{"hidden_act": "gelu", "norm_eps": 1e-06, "positions": "learned", "qk_norm": false, "tie_word_embeddings": true, "parallel_block": false, "init": "normal", "init_std_qkv": 0.0188, "lr_head": 0.00877, "train_tokens": 500800000, "max_steps": 1911}
Each number is 500 + 40 x the weight over its row's rms, rounded and kept within 0 to 999. Layers, rows and columns count from 0. Numbers have three digits each. The size before them is the row's rms in percent of the matrix's.

# up: layer 8 MLP up, 2304x576, rms 0.073, rows 1472-1561, columns 72-143
# down: layer 8 MLP down (transposed), 2304x576, rms 0.0722, rows 1472-1561, columns 72-143
up1472 097:483564515447511583503463503507487465520514495511532486516515568403520395554552468508577481525551497450579520478497470575425468534570550445516534510469591485542564511536447470568471479534493514595477509509510452425516
down1472 094:456506533433490537459429508496459523523495491496484493471513557475509533480553597468541466483484468538533489514513494502529547496500483527530584497500544533471550497527478551485413524543461519465554498496419590536463
up1473 100:516533529532495477558497512537560456516526487575527433478525496536503513507511518490459437571509491457587428529486579463525521576516421501494487504463532482443419469481504556503458466553515582476510526490488473451534
down1473 102:547453516466503497475468575535540527513532545459542560627463500436461494534442473471492551500513403481451474441479546553458573456486443533539477446495501525500469436458461472495514541514542530517461503499516514522589
up1474 093:528524458490499551491514500485451497562545478465523536490459382480489426481510475528516527472507508507519461482490481458519557514493571573568532523525497546591435472525501530558437441426506519509506518477475491475497
down1474 086:494465480482507506572456486498456542511483491469509507446474523533493520487513470459533472503521464498438495479494553409487533516501467454537513558515535567464536516458584474495523455542456514468445499494490521541554
up1475 100:481597440517454478415513515461515474505555453426487487474464541519533441496494501483458486548439485492493520443466474507480498473519533528478450475481468515525546454472485488527496583416419570496474460460516513481493
down1475 104:527535435507440484521441486424528505537474466422497483504502494455447504517523559497543497502472523547509519503438479496577528546495445531465501503498505501507522545517490549519524481600538504565561514475465478593460
up1476 099:505500474431554517441521506492570509486518535456547519486494520525517500511568501525494530542445529425470503534424476493545455492475500520454529476470469450490438452508489468492538493499447530430515448551423529522562
down1476 099:530532525468459479538516516483463507555505565557530482540540453451501492468488500513478514490577483499488495494512577499507514518481503568476522503459548547427487526488510543466457483462494457559556545512479490474513
up1477 091:465507517463505504555518504475462523565568535481424505409461481456500452486431516566521493415463473596552525542477530444539452537593441492413518517530514489445600495482508480384492501515441537606523481515512506529495
down1477 099:532439563528467523504505440493435438519521411504488446447485545490503486476472502522573475510457459531469548477518400522461542432557547531497461554493518437485522470587497451510480453523466449502516541579455528492506
up1478 108:529480467537511487442547437485560460481423495508509485532525465472531503452520532423518498506578530504517437505451503509506466492559451488472464513497515494519489493522457573536471476474532435493511546424513492437460
down1478 101:487515503502559555512445531531378471497572518519559540479538545485534477478487564464561508441514518473526444487521519507486529461531523436434517542550557493573560488531525535550534466484487478475578489437452476502497
up1479 106:535498438515517491519470521519484478471481542408531463536471483521471587556503457431457517505515481561514539481492511522475498464505488580504525439525509513520518417462547464464494499541568498432526495480503533485460
down1479 109:517534450500510483511574546486498547473589490433475558496549506489506565488510481541476567492549465499496520500472403524484506455491454510470506505546512460477501528507434479520527495486575548486566488473522522470592
up1480 101:479493505513555486527548530530471492530524469476444475527496524505545537521530436477511570524508455417460463443532529492600482430495500508551438528487418465608558490481474487495456521535551501533490542482537516504452
down1480 106:492526532522466533526574513568516530541481455457546547581507457534460499474485496506503489525496480509475513500476502499547406504526517479513490508532508502474535477488486507487525533476484570543514491480462492499590
up1481 096:424435507572465518523503477509466478456485517489461474533524513513543453528485522478422561503502471518497537485512560504470409477458459490587442493546464548473474479498529470497504487505501468518612506590460466446515
down1481 095:472500514472496552515420490498508519549466430519535507447514534509445504465509439504535485515510502460569578468478439519525560572486549519464459417548498482460541454549495459562562513546507514559515518542515548522501
up1482 096:509527519459528437446503502503518505473454500476539489591480517513524485546483499535461521584489481493509457513519569524451566520505524481487502496468533452481491495469489504466513519534484581513467500549572529417522
down1482 098:467540520582538453546447588533479437504510526580456542473527473538487481511490489500510513496476530536498546472524449498450466502472535498454515478464506509528480464481446414534476494434443464535505478473523428495479
up1483 091:545485450539562425466464575476538484528611485477478572475479457491525497501542420451446550538552492442531440533426548432467501496480545449570492525536604541504540418495476516529528503494539572516492466469466496466515
down1483 095:489479487541448485475482498534566527528508589493485514489449462471481433491548450535495442465485556476453452489577459485494520542493474478512487522497441446512430533458512540503503475492578480472510506409491498485437
up1484 094:515443521473467538540520434426479517442516463508566540369478539534471550529583439473541558520503455499490492467494541509497463443535468486539482461474498492468483487476519467522435518550442488509431471566478546500529
down1484 108:553530454449588508471518479524521515500491538521471490479527452475479472487502482581490471500542541426458538554475486550486487574498486483501529491562459527444488497446517576496574472545525538530517502483573509493573
up1485 095:406512513511553487534433502515455408554397466529557520526563542540530513534462519392538527484460559523556499479542457487452506515568546523468489440521513488493442516518555492482489531575515463561410572460564485476462
down1485 098:504490524489529474525551506460466508469534527579469464522495530452481583459511514567579561561488481481550526474443487513467503482503551509467525416515463477514445522511407447453406491457401496510552550542526538500456
up1486 093:521478525514429530494432551453511505486510508493510497570475498412453447468550453456479449511422533496514547462434453512472561513467496533456472554449494498436435507476470510480475476477502555453484515497536438483470
down1486 090:477527465495636515521520399422480479504489532525413441472509530495544465508473513525518536499501472431592557502523542529538540434500486550533559513498527535540459589458520604501539524476540534534498575428454542487457
up1487 102:463440489515501439507515482553529435501535500509539465503507491475451426522588491470489472553492476500557546487502517620480517535553398494468550524542477519535488467498570452512550479457469529431512520475519541502505
down1487 106:616475534531490487511477409496521523545520557494492457521473516591516483536547475541470444509507507569491471553497569480468501530490537500528467527519512533526495479578608472609541582503531508532500502497528501561557
up1488 099:434585462494492498470566522458510481548486504519520571480532511549508478518509495529475435472537505501447454515529509531507516513538501492549480454542550507417512470504558499454455498487475512440572555493547502573449
down1488 098:484460555501538521497485583453445573585554549594514544483517464465478447569460608430505521501484473491521542500477489554583481456503505517529544470553483494489521551437533546482555541483483483507509502500466468489523
up1489 103:498485468531576479537498495504547482475547532500494525504550506528509538589547495455464582523474468468529509498515524489531582528441485505517524479501529491481560509538491514444574459521435491499502561491459470423468
down1489 103:544513565454470529466461501506576463500516472509457486494519511458564469420485476586516564418512550487529478507384546500585493537485545505545479585554532491474529467518426537527556500483548467480465535579516486485521
up1490 101:523539525455513560507501481497456420487542529533467430395503508413432520460517384541536550454486507450474506456555478420557470441492491553424488502475557583487514509488497480439523507464459491494460506539504475500501
down1490 111:573473556559536529548518508452526482465474454543503449501596497488540569534551525494529450531584524404487572531502479429509543492574453520503500508524569473503498527469545454440514526500465548459491511520508562512465
up1491 107:500487457547511411484460423415558486521431490494478484557457510416503510566531579539502503467462505466525462547481538484553474535443512518506545473492574495511501491533508473479464595495483556455420523510510533512492
down1491 099:553458477499510498487406510466488530480518451504461472504499540467509542553485437506455484536575440504485517591509537401522426597565490465576508462535490480535474572535509435505564563502491487503509535469551511445497
up1492 100:469555489503511529543457570479490525498450495496444582435468525505501492435464525546467501476458573522621504492534464528497535462479478497502623495503523558450541482512505521523495524453606451536521506462466513542517
down1492 096:503484503420433509507518492517541500454523520521509491492535521479431492474511493530494463458442417540484434496517496505492513472534494479518511570472495529515488564476499508533560440550547555508518509470502470541528
up1493 099:521449478507551520498530460486450585553524510509530473511484495520559465539550456464498445585489537539486542549464474507547480582497519547501507505521511502577490522509528470551559440433493550538551447487478531474580
down1493 102:540468476506490517487483530527527481498635559574510538503460475559504454568468477465463496475523503505511447518498505502512523499511506528562479477566455539523496536458461427485506516549484521464542510497493477482509
up1494 115:483462504520619489570450489528414451559527450565491552509474511533499533541447430486502476476547538565518498511509463538559454582497483499494502485518457435465539482496538445506491516626486525494463533521519483474534
down1494 107:508535562550591466537529454493467476506464521525471514499524486478571503500540479483565487534489475542489504548498518524505514526554448524474497462465474472511490556555474502497487565404531517520548544517466565556495
up1495 097:478550481437450512415501505582479583505510510573460537577448419503466462544517544463502479496500479451486517504553371516512470459477486496470545501469451511428513490471524472483539492507506508541432562544523501489506
down1495 100:513570538546437456465585528464497516531445415507598515518565506511500506555592486531533455545561498558535411545467398512492483506487500549565543548562456486535447503540501480520547493513445614524488502511499581478460
up1496 096:440516473475516460501455514451439548582538538526538472487469508562371510526505500529504360508543449418537485462516507530500475526536507526511498455499496492511500453531462468505523543559509530510464520393523579501488
down1496 100:423493526359456480483445493474474576448508525491499527524561532541500477514554524518472524503481466503537547491527570536500437521509527532461529495495620493499505520481497523530481501459525547452567541587437465493540
up1497 110:594498525588513524497485484438583473533477514491524477478516497586572532508490506458477576559430505443587519514499511554530538520566457502463527548531499449437535453468555511466525497508528486567498441501569572487387
down1497 095:493513574543521433531519560496500491488521480479581476523491479494504536510487578444502514514532509495551511431552538477500491469539467500482494475521487454496418584553542535519436537524454525456426503520514463500475
up1498 103:530527499509503504512504436489621469464570540563510493515437512485519511543531466469519570495465559519473471473495511550560511509500555474436488483485554465404545513498475502514384557474537490519497492482526540545503
down1498 093:488520563477504484533505475561441561532476486525490506519525525485488518527509488464563523521529465502539503535580551469532479504547468470454632545516482513522497493534568476488568542466496532477527486551484521525533
up1499 093:511440520495492501499452491542550474509484473489489486513424546530490547496524510456553537532478460495500497436458527451529529486554519519536522553517530452544569523520484476543441542499522490490535451453468498499426
down1499 100:473498556560478507541520507506446527540479485563431471515500481681489476462534529482449503525487534527451502537466535491439521531492486474452515508483561460488425524509516412504499465467503480497480489514513529495519
up1500 110:504482488514526471484492566472528513499508524529496544502454472438512481548561510519474480431486512477488506574496488502498532501511567549477549465569480472476476516476418470492492472520487542468541571518485501480542
down1500 106:512459535470497517473550441522476493552480501499500496573424473466480437493554506486477551541495487516490510451504511555523531538558503505493494506510470584473500509451517537489525473481493562457471608528513533455454
up1501 099:477478446449407543541535459457484488515462475549575547502513420441494545427485417446543523479444521456511416533507524455397479545553503541476487487454526458547508454538468476537436460517483481485514492535469469526535
down1501 101:554481540520570559540513488516477490548445437501517522527502471511416493516502455541526496571534494584444562474523525554590495510475463487555532485519515485547456573485506530476569488506461494456517492469507485498542
up1502 098:573482449486541532524452568488480564581416485480557445471579526474537531535428477474524567519440476472477438527484456483508461500445488481464458530503520551482484525466523519464509520459543477497527498542528490505517
down1502 094:450473516399393524521541508470481585552453563445631506572524468495486507529525508430483513464463498515474577502563503524503467483529514410491580509528565482504497551500532554494480486476483485469510531471567556560599
up1503 091:502550474521556546476469577447519503543429482471457479468495515472465464467543506449540523472490432508516531516514461477516467526514489469402505497525460491451497499560495423497505429466542458546454573501463542464549
down1503 087:444496467477479470494496461496481523504518481490526506492527529443587541449495493541490511530556480509502500467509512564455472464531486509500514544479549487518436469466436472462513543551482516510485483471488511490548
up1504 094:524511510496440500495523431466549494504423468471454433511464502508551509419488464494538516560441445457565491542484535438549514470528484539437504445507454570464505505418554483457579519524560532482483526506502500428500
down1504 101:561530540479492501541458491568495542481457539514490474474520477512518500480485481509435520478488485513483469519478426501482549502500472511511519513506535564517465520537472581498450468441508490556520509552515480531466
up1505 106:465496546573559536527502460465501469427528502524477445589590563465517514490558547468438544511535563485557491455490525541466515429539484474534472483461467453492535530474434529495531533540427544456499462488488516479556
down1505 113:530528509527502505472515497573507528444474525513476441544439466530561431503515564484511490547400523512389486510475489463491483447504500536539497487521466453545518579482476499525415535492486563509481498437465497499523
up1506 106:563556444447532494583502582487549510449540521514515468595480540469504574500434450526528438421521483510490515512546506463451521453515463402533489498487517408459589553513499487535496533495505564466483535553476514477468
down1506 106:510505544550569503509461467485473483502518513504526443519419555479485474483495506569530505546530533486502481493479524470622503448450518518548391422510484513535522461506512500514498507383552437536510481504518459507457
up1507 097:540537504505484485543463562521515558491506497451519460523516527522468536486510566472527553494522504484487539519515529520438466486544489498501488554496527553451573547498497541550464511440504515434532508578496473498570
down1507 102:449575596514442505440465409537504524528503483435525481404496509483530487527482437427525466440538506470515506510549486529477486529550490539619526510484513575524458508560482460500515509502473457527521532471449502546586
up1508 092:515473516498470534534560540532524539523489483451500513529473452552484514517526536450489504506546516428554478509528421537491471443564497454505504423499544403540514573545467480515481521567487509422494536510536442491554
down1508 092:464468516480573551569478516584509518478492545470554539505587524484567494460444478482488506581573499512497511484429474467507528469470489496487510507500506556544498536475510474485549502544428520580503492402434558551499
up1509 095:464528497488415487478462419499461489464461549524480475435473557487583533486528533452472490526526471427524545517489514489472476527569496517495434478507530503511494442513507514454440438560525487511493544504537471586434
down1509 096:471513534410515494508488504516573478510521605515482580560503548549537515501468513525485518540529592506557486459456501524496400497518505532540531459505576531512501477539412506498444515560427470545547500473531458494514
up1510 099:452496472481462543511483513554441479435469527532477579441522496538524544513451538535543476482494570548524467475584528526478492472624502502509527471432485490494546559524483594513431492532444600570441492528485479421490
down1510 105:499495479471640506507547462453530502467504556504500547503542522541532470507513504386508504530488448531564512532498481482518510447462538532471545422363539531522496502503460433465527530509489523432486486499500506466500
up1511 109:491448547450519453555508443507561520434555481550481440482557453510490488516483510403550436414444506564509481480523549465518527422447550523558552519533431520527513533555624481528539442466496460486538511483532440446520
down1511 096:544438418498519566487468495495531538533548473482499506453524479417543516489475486529475478489539556472513468479510503511471532511505513470433498542571523536559532524545470512534456429549498503486543508500543505443483
up1512 101:516585430500499496464491506409536420499501603530490495529496451537515500484486577625505518449492453447415531429512505523534510491532465511528532450476512450502537525553588512473496458481533562467508501476499617487547
down1512 103:527607520495474515545537513516523492495443492561558533554574509539468481505466496545541460565526498474516546581535512521488507431521542400461525517479468459453455520534555479463533485417498523535547518551401474528530
up1513 107:552491544435469534450512549482434424472486552515492515504503510490465569531540497494473506529500509540502471449488495471494533487553530478449558472495525548581492476379474463507529502517503476476516457609473481467523
down1513 104:522498555543514520487495524502476563494482436487521548552505513532447517481548522597526512558515431559534542516476520503541487507473542526547502502524463510526525421514499563477459526537526556500533591592535383440500
up1514 097:554491479486501466565531483524511494487526483539479437526492455502521441442457510494536472462489529517509462518425542503474487532505484528491462432491440541502491524450565455512450483510550514630459468494508526525490
down1514 086:529515538549490501489452494505491449537473463420427495450484533422508569508505506507524531548493512552438562509454513474546554568431489494541466557513553508482503511473486523484474520474473440462514539568571457424552
up1515 103:511472471462559486597568548509488563589512497506494556526486466442563500460528525452500613518475507498545529514516519426485498455535535535508476551505444546472477451391484451570466519412510475524559551532590502541518
down1515 101:552505466463429489480543556460537473544531474547480479481510531534463527347435504526530487470565411586477476526462533502493463602441495465533542536511527504470552492469504509551488566522449445538505532526461468482519
up1516 100:512501412526464499497541525508474550467441517444566459471548545499521497572482584538519452473527476398532476476494507472481484564557490488492487528516513499449452539522503440519509540476626594486513452498468542478477
down1516 100:455499479542478505554509455525534551465491512502478507442413467493478566588502495505493487510534492521564567497441512500520522532513529520495498561459480549495557466510525454481526465531462548441510599449526493504483
up1517 096:527552538546508427492440490538545519430497460530423522485509521436464495518408505570443514507455426451427530520531570515441508513502497516569479503493494500492508437471493522548540460506556522480571479480487477503527
down1517 106:494477466581498505465534527487493392509494497538527505494609510448510535530508532521460477512494532440502496480573578505511480517547558508540534466487488429523523451518487521477463486482467495517509480454515493485535
up1518 110:475498490507510479471449537517481502567571477467536532503488483468538535501487543523531470589453465491546471494516481420420502454493506481519546492599518464462464486545496467437507491504500497505520566493485560496502
down1518 114:479455504476516471459455584521579488460510446481496430516559508444559457557464494541614489492519487514533558512512465461492501530534389515538449443474488491502509487500497563501531496429587484531549427497451447492516
up1519 107:486543461591451477505517480560528489499518556508493488489478457554591456576478545545484522448503554471453502449453421481506553518494405474449463522598504468508390534511493480526571553441534484469537500524441511389496
down1519 121:537435493513460513447543504493492433572516518493492466538472485484537564453536432495569527462468475508529524519535507490525457477527478425481506502485523538521515496504462526479440582580520492476494504463510535507485
up1520 101:406462500492485491486464372461545573532509560506497487441550535522529481488514494536486454515406473432516445545453475568472451521540529517583594506529514524517483519559604532554468492492548508478489565460562574428493
down1520 110:536415443481502518528442589547417516523513500542480434533482465524585508467493501449491494427432492436542479506481562534536525527433459525465557493547552503471541542498522539483541512575470539560440504466502527531507
up1521 101:475492476470488491579498496486526494487516507494530527542524545543444518511483515504444580496425558483488552500564467447542514536463539499517546517504545493478459567445501452509536402510531510494532546509440535475525
down1521 104:542468473459536540512485411514434534464511553497508494476545487537503520520497473481513520486501533485448556533484456520486588492491584520498514538500445462423565451463553513532578520506489495536548471455469509523517
up1522 091:523480505443436518515498412502467545441445456502556514505509545491469426470534491487468567543443481567515465491412514476538468547514533507423525482530434525549481597547460510487454522585485535576517534458455522436450
down1522 095:439573503500506463633514511488496561547483517497557507501499443490541536468477527574486535428501489473411457480514510509500416484415513499523508456522501504508562427473513484489511465463544509496475441531551461528433
up1523 104:461522398463468472581529442482453447522550482489438492539495418486563517533483490570501454545497484539534475458496529577600536571539461464527541469485463519487483509547558398469526560605499584492496506476490564471579
down1523 109:520507582541528537444501529463580525514438548534553461550530528505550499499476584492506495479539508437537532547419467428530525497524601483499525538558542463472472422510410589480473501415530528428461569478502534544536
up1524 093:483530470452508530482464445504563514520532598493518518543510502444448477499549522513471503580469542552471490519468513406511555507514459488481509489493510490558533468451553466508433450531596511505575490484444523545446
down1524 094:486496438489538517531470446453524479499539536487513456385519495508478522498466533562399537498617508558505507415576499503567455538462508540448552499522513589505500514476496537512504520553526497557489465417458499507464
up1525 098:536597474528526482459483512480492502483485518514534538563494422518494554561536599457418451532494526440488450547551534489528589461516522530472552479529408510509488462519517474516509501443573508539498442521535545479552
down1525 091:517476487478582528583444590555594539467528480640495511502483548564519521470502452570495476561437511535533534583464500532465484442502486520452539534453515582526469478539448472516491502491482460525462501503505577528550
up1526 104:516455530471431482506543418531473465424508407482463463492486538466501473523510550452408474470563444516499460430426559450502552540504453488476546484513498518502403520511545598482547458461475428524424452422461525542471
down1526 103:490513561464493464490556499492510514519461524501473522399545420453568496515461488541456463559479593522570523542570464511496558452565628486503485532548518428480460477451584450530383500469508473477460512527521489455492
up1527 095:518503484499549513421507489416511555548441542496522527392477503473454535480501512541447510469536549543490512437486538569536522527521574446487502555496598523526537516486459477474472524461539545491483472505507516593469
down1527 092:504532509570478465493467481512486493513500492552526476555508594495500534504455443512544491510431441522528440533399464448541451495486549463557502487480464441512564509526532515530473496486479518459502552540481445488511
up1528 105:474539559432485461506550477453451548529477500472450525392476493461499442518465467519533476599509470457554481433547529491490544549485482481520517479463504491472479555438516500499534481461529542476536464461527503445468
down1528 104:559509435497545466495516538492526501584468531460396483517478541475538458536498546550514462462499494506535546485488509471491548503480488521429501520518528500447486459447481496511513500429495589522519509449532552562416
up1529 100:470496505505545520419471507526517509578571477505496467528528491487447494475598541571535445521426489426506472474575468467606512449467573530435497527552468440495502544455468456562581459521510555477450477417486503470530
down1529 101:472514543513507486582506440523498495486464488534512492499592446505502491495519455508551487509548476448480563529498519535513500517456524504520516463475568476486489408519482461473563497473530496469565529532579522531600
up1530 113:488515482451494485487512467533526546483463542504435558502455527504487468490528522522565499506482563482481582528499504473486481571431544583507565459488533519485579436527450458479560503602511574518528455460544504507388
down1530 110:528504533507461565555467522506519519583515580459651493484488481535493491486542539516459419502517535492483577490468497453486460464452585534550475449486474467560568525474483529543531496521499529461428472500525499500471
up1531 100:532452489519480572528476490492519446500458465498502495608541484449516505529452507462456509509542488523502493499533478463520501532583482564414491453535436517498495434434581457517503462490529410520508448530493475478472
down1531 094:508511576519473503532449532544564499507493496543461492551511479510530572595512504533492423490563506491467487546496517506530539536467479570500540548462482536520549525480485469445455549509473500474509582574464489527541
up1532 098:520404504521499429555498553449493449508502562527471543582493435480536450463536505612462530467495479513510507451475511463506497521474446444489496454501500496558501528524469480548482542499492498536526474521512503493482
down1532 100:431562518510539443477501543551528556494494572514492478504524517486488427554484487527456498479560472499509534451535518484500537540520495505533512531549512577449535477509459579484493519509528511481467461479489536457492
up1533 102:499436534437459502458478577523509544437487495462538437512567546501527515432493514545496482450518503550515476484515487562447503549514536520422520524545505512519419495485490525584493520526447524490472425579520536473500
down1533 101:543486530481502504478488555556515536483501518516506503580500514517478477541512485524414430499501466473529485510541563504480410502547494547514495461556507555504533451498472533507497488510481506427498442485483572534469
up1534 104:513502506457501477554469516494489483493453469483460472521564557510568512535515528524511514506485442617555449470535519526449445455525472464474448517491537495486513488482419480503538601495579492512504492495473474548497
down1534 106:526570533438530530509605525488465494518518531488601504535558466520454503508486493533495517483517416404547520484513608466509465464461519518555458501522463481493555556496522528467443523546499578479440511486538573523493
up1535 093:552442483527490434505467573503489474490463532507544507523466488543454478517467422558505466549495549491544513539485503465384427513536509593527477517473483545470404483449436531488471531466499518548499462486462378492477
down1535 089:520531563502522553482450488497399522558565437549503503534513510519559542531499582583506523502546488556519506496564520487549496512469460564482437506515486534469438554504545549551511523541503500551518602531499554488463
up1536 102:518617506566467478527458506467424460470498497472495501533509516527463548455498477523509508483436469483503585459421495502531455474500514431502468456466548455391499459498508488473504597488558477553510558557521456522504
down1536 104:512512525447425544538455474470475579564480530524527502563470477489542517479528491494547489559481465518502530504486506490490518494565479519505486514521579535495476499488512522571523477491515537447455523459463503481534
up1537 100:502479543501464494519552515492439437501528534562455490511513473516465514374475497510502484404446489487368412508466534503500480500483429461448563503562523454584519453577511433486534501483458569493470505535537541492416
down1537 103:566436500503466540511460447455537521545471561487483519495500455499508465440472603512521507485510586533480452553504520462476536510523509453454531432493522509507505524486498446505456532583472442533544569524477462516525
up1538 101:498510433530500516534484537532551510504494484459465554543405554468440471488511567474417498462514513517521515448511537544481463511557512535474500486505521507429480526522561440537508499464531449530582596501472491516539
down1538 104:438449423498532472469463486534567463522492532469534500474532486572490500468525536507515551457506522555484554535486531438498586539501505475517509479440517516462579472523474488467513528422507541489533428406487462533533
up1539 103:485492463515568500480363491589534443538475526500484466507571474432477413547506528482544436464547473480526517521546478437547527441524472458475454510484499504441488570419465549481562577536502476487488505415491475562515
down1539 113:427534435480445468501466504475546452531545497531476518493550497513528503527471460438540540519500518554574514510496469422453427476468496541461492535466589444496612550558450561514489436561545526499515552480538498499482
up1540 104:501408495498551467491573496498449522460519560471409527453538541489483514478509502482474501528471569554542455503548508476521423448500509537509458471399529472531497512473518524529473480514534527478541494520515441493478
down1540 110:473460517440557461477555487471514554486546561502454530501491488476547497513506566515487504515582494583498492482495490590581514467493565552494490443571573469496459478503506457499461495522497496512564496473475503533485
up1541 105:569515560510559536548535435493447474531497528539441550499490556527449484543578457516563527537473551524441562512535483395439533497533548509426493501556398440414491532494536557459480488521484404388544458483469404429498
down1541 104:554508557484485529477503484567504498517521511492448506499562509506525540464464527522452420485454586457583520552497455456483558532497502543510477554476439462478534520505463516423479414496492522548498501525510497456497
up1542 097:608515501476466497464563485494519508476489513511513556513500510464468568572530527509465472537437511539557601529531453478486519482581475465529440507509519453547441431533502497444463519525479523432515468509535528545530
down1542 100:440517576479558569528417420506500479506503484462513535484559600505463497539519469553425539538497501512462542477413481547465504486470477586510518473490512588526409492536562464453548449506454520518545500560496527507439
up1543 093:482530466483422502568426471545513541486481484545450519547476535467487562512533552465519598494465522483541526454527520520510473494487530508495525510511450573491526493570535514478499477407457499497439505551520513455425
down1543 099:495460479435509524496495486507506481485451440549543535466556508514485486540573482533481514404525535452510503487530555477522534531507544516594466510562513492515552520428396479529483525517452444561481481478544583458478
up1544 094:503517466531461411478475446455546417501505437525464504450505460480559509505514472517573497500499453555481470527506499468461527460439571514582567548486508492538547526484515466562518492481540529463512554482565520477450
down1544 101:506415467516491478494538487494627531459413520519449495540526542581511520511422485474505431545589501510516488476519553490528483511562526549459468493542529529484470513523537522543539511574498513519556429475498532486451
up1545 101:446483546458562453484436475543506499519499483491490502573523540538447491409429487523466493483469504439527536497456432468436447490539476462487449495546556519503540526532470537562526548558513451453467501468477525491508
down1545 106:479478469492512541472481458493544459464480424523429543545408534510523540436568534464523459484469436510482472452479480500525488516476537489465469444564554438513533482539585506461454504503419487443565582515489504532551
up1546 097:492469431449478461400521489455490419483486557470588474499488549569436621503484495532482502527448505541506507481527465462447533503454521569482497502451473524525519560513453409479452520461545527511503471459503504473560
down1546 104:499489525568544537454500535491467508529493482520576470566596469505527440567464449599525540549409519528467509416534570470500457529491492517431473516476502518559512453480480522450512481486375438499502442513537558594492
up1547 096:523564475506444521471452500470512406501512456514487574536423574508462550532520476525472467540509506480583471566441542510470568488573497553532522492477508521508459436566539481492416536541434515574514525539567472507441
down1547 089:579467514482418412559483424428481513525503520512516499472455460476499472538482589533553523514553474494556472445510500545484498508499556522422476525520532517439537516535489510452610546538423509507505423486539479459497
up1548 099:516500520515467485424516564558577495546489455446470485479495534547476465547507489506519416463481476501517522533491569460415454538492553495500395446542538490520462448567478493527512480510495412471547413513470548441481
down1548 101:476485515557462520517482549508541523515536500469525489512573504542564571488534442504482539442606448437496613415463480523458664500511493478488506448455498548463550558537457464478550520455462538459512512512517531546513
up1549 098:543537491502506530467569501433486482504448478409462456558469455484444452506464548450545514443502463474491493524495504504491502406474513532514478510552415537514485453537558532484497453440526528450489436479506531480555
down1549 100:518478589455455492511528482477481553503482511465509512488542518520528456552494513488515547534483517502518483521527541464524567485536482431512508542494600615411504501479506459517519416487492440490495424524595497440517
up1550 096:465480473526404510467509477508480518427488620483484476491528520559521482447509564503550561520537467577506492510511482490494495503530531500506500504492451482517501525475574480467489487496620496464498517452505599478490
down1550 093:521476507521509505542447521486519450485603451460427518466496353446431480513545461508485573564564540540523543516526496576470485428468513518443515509531492468489525519533464510454458500490466505496478485501514422494474
up1551 096:538463483532501511558546504507494536477579538489560521541485520520440432530416561456450585516466424478584499503482491490490482558502498480493486489482525488493441530604494509524443460514485484445500507454528550534541
down1551 103:497525495582486504436487458467477554527512522577499511580522489491524479514473524521474546500537536566447471481496543469515483462455469535515504440510564504482475457523507501436518581453528530469468594518481455525553
up1552 096:512471539474514480439517506487594490574473475461510516495467426479503511455396542517605542520536480528450517451482528490514457459539532500480478559534494476451432511456528499519424480453455431468539500479472559597509
down1552 092:580473496506437529523531445476578504506481442513521479542521483461451534519535513458485474515501511544515538640546482520449506474543524520555489538508611489494429546539514504500426548596449574531501536536511500487511
up1553 118:532507441497530481462553505577564489498448533404497419506491531515557524457514579490519578493513471465499497457514507522507501538523433438458513525500437450464545514556531457438467547495567453419542526517611554524458
down1553 109:470529538451431503506556535552574456493525610500505549551545537577499538476519460489505542452516474460551568599543469566452470419475554486465475403540479539510461524497527518538520563467500527489525492478503541512421
up1554 098:460484527414587484483436489510457504498481557549517464517450487506534532503483453507476540409503457522486497483479520522491508590480491466514522494481477506481537500540578483409455497507563479454447475489528487483493
down1554 114:505526427530504564560518530423467476477537553539542546575481538430436589541515445507513482533458446509474483528537522536500530459555395495449503521553543526566549538531498421493475515510525424570469496561473528460522
up1555 088:517539489479519551493440528477487597463508535569474556459593606572490535533515465618528530514559502470455572490488476461525506452521526505476489481531497477494431488540537538524476502493489494539472455436468506504440
down1555 092:504529567466466499481535566507529570528498519543535489575514522524536440539466495475548513540516602540513487541493389496489443513482538512456534598545464508463527564476527487529490544472507466449486517467522534511473
up1556 099:421516462466474412509629515452411519508442508515558515523505536523509541493524444496503499470490488479536503488572521505508540501537473522527455436544455497466549510504455447508454502506510532505535554512516475538537
down1556 103:511517429524536522505440487512488533516516462483465521464488476578475489491528498573561482493497509472575519499530504498558505483499471491448523446520603569531551519454485504481527440445451522525423498505547500502548
up1557 097:513464483475461542562516608518444461498509530553463491547449559546535585487463522536510477474520541461501539487488500440512511486547521483551449466557500508482453505522455523515484415500495494502563484515500523511540
down1557 107:512520529506492526507582535521491455478532528526516516503462475518475536525508497463545535530468461555489473571400524503456490490514422549501490501476490482588459497512519534486498483516459550435478443550469519462466
up1558 097:484521500522547548501500525536556476497457512453446426563500482465508429485540536507484481494484505452481520435492485493487454488525533466466457498572520485543422484445550557499492522451657491498497498505561501428615
down1558 104:554538471423502491469435483555543536465535557511445520405484504445476520438467456535458523477532524500440536469575511491494446467465455517522459546503501544433589504510489480516458524434520418511481545465518520522454
up1559 093:456521419498546513561467512546521486519536536528531553528536468471509439430472564545541480532465498527516534446482500454476477546455555538510503510449540496535510439556569571536545464483452479480558545539465513498516
down1559 091:398540563504475486473522491450492483504506499373546434487483540479586487442490447504480513396503507524486510520499502427503544473450526443479510450542497469449545547496516497523495467549536585501526471488562414484451
up1560 107:473533495475515473566493538528497523500502551505489412539523464546555502519527492529523520542574465511503535456477479536509412531537482468463578549478550443541465534503470498513509477483459475512477491563427517507595
down1560 093:488570524474507493488465490471483558481556545520529520477510549487496440526475484527529514527507597479599506472479482475497397517511517516470528496450447496552495469464505517543506526493468510510453508491590467527561
up1561 093:525519474544477582512525488508493498518527413412475476504472510463530499578507442488492605476533539447489511488412463528481501483547544501488479449524449503560565476519507509542516492459532574520442509556527503509446
down1561 100:517525553506499557531501512445542570423555434496483560470475461568452548499440526472534517447503447472482521586509491473551496417561537522494457460530522470536498514464580574437504486503522528548486561510500507449488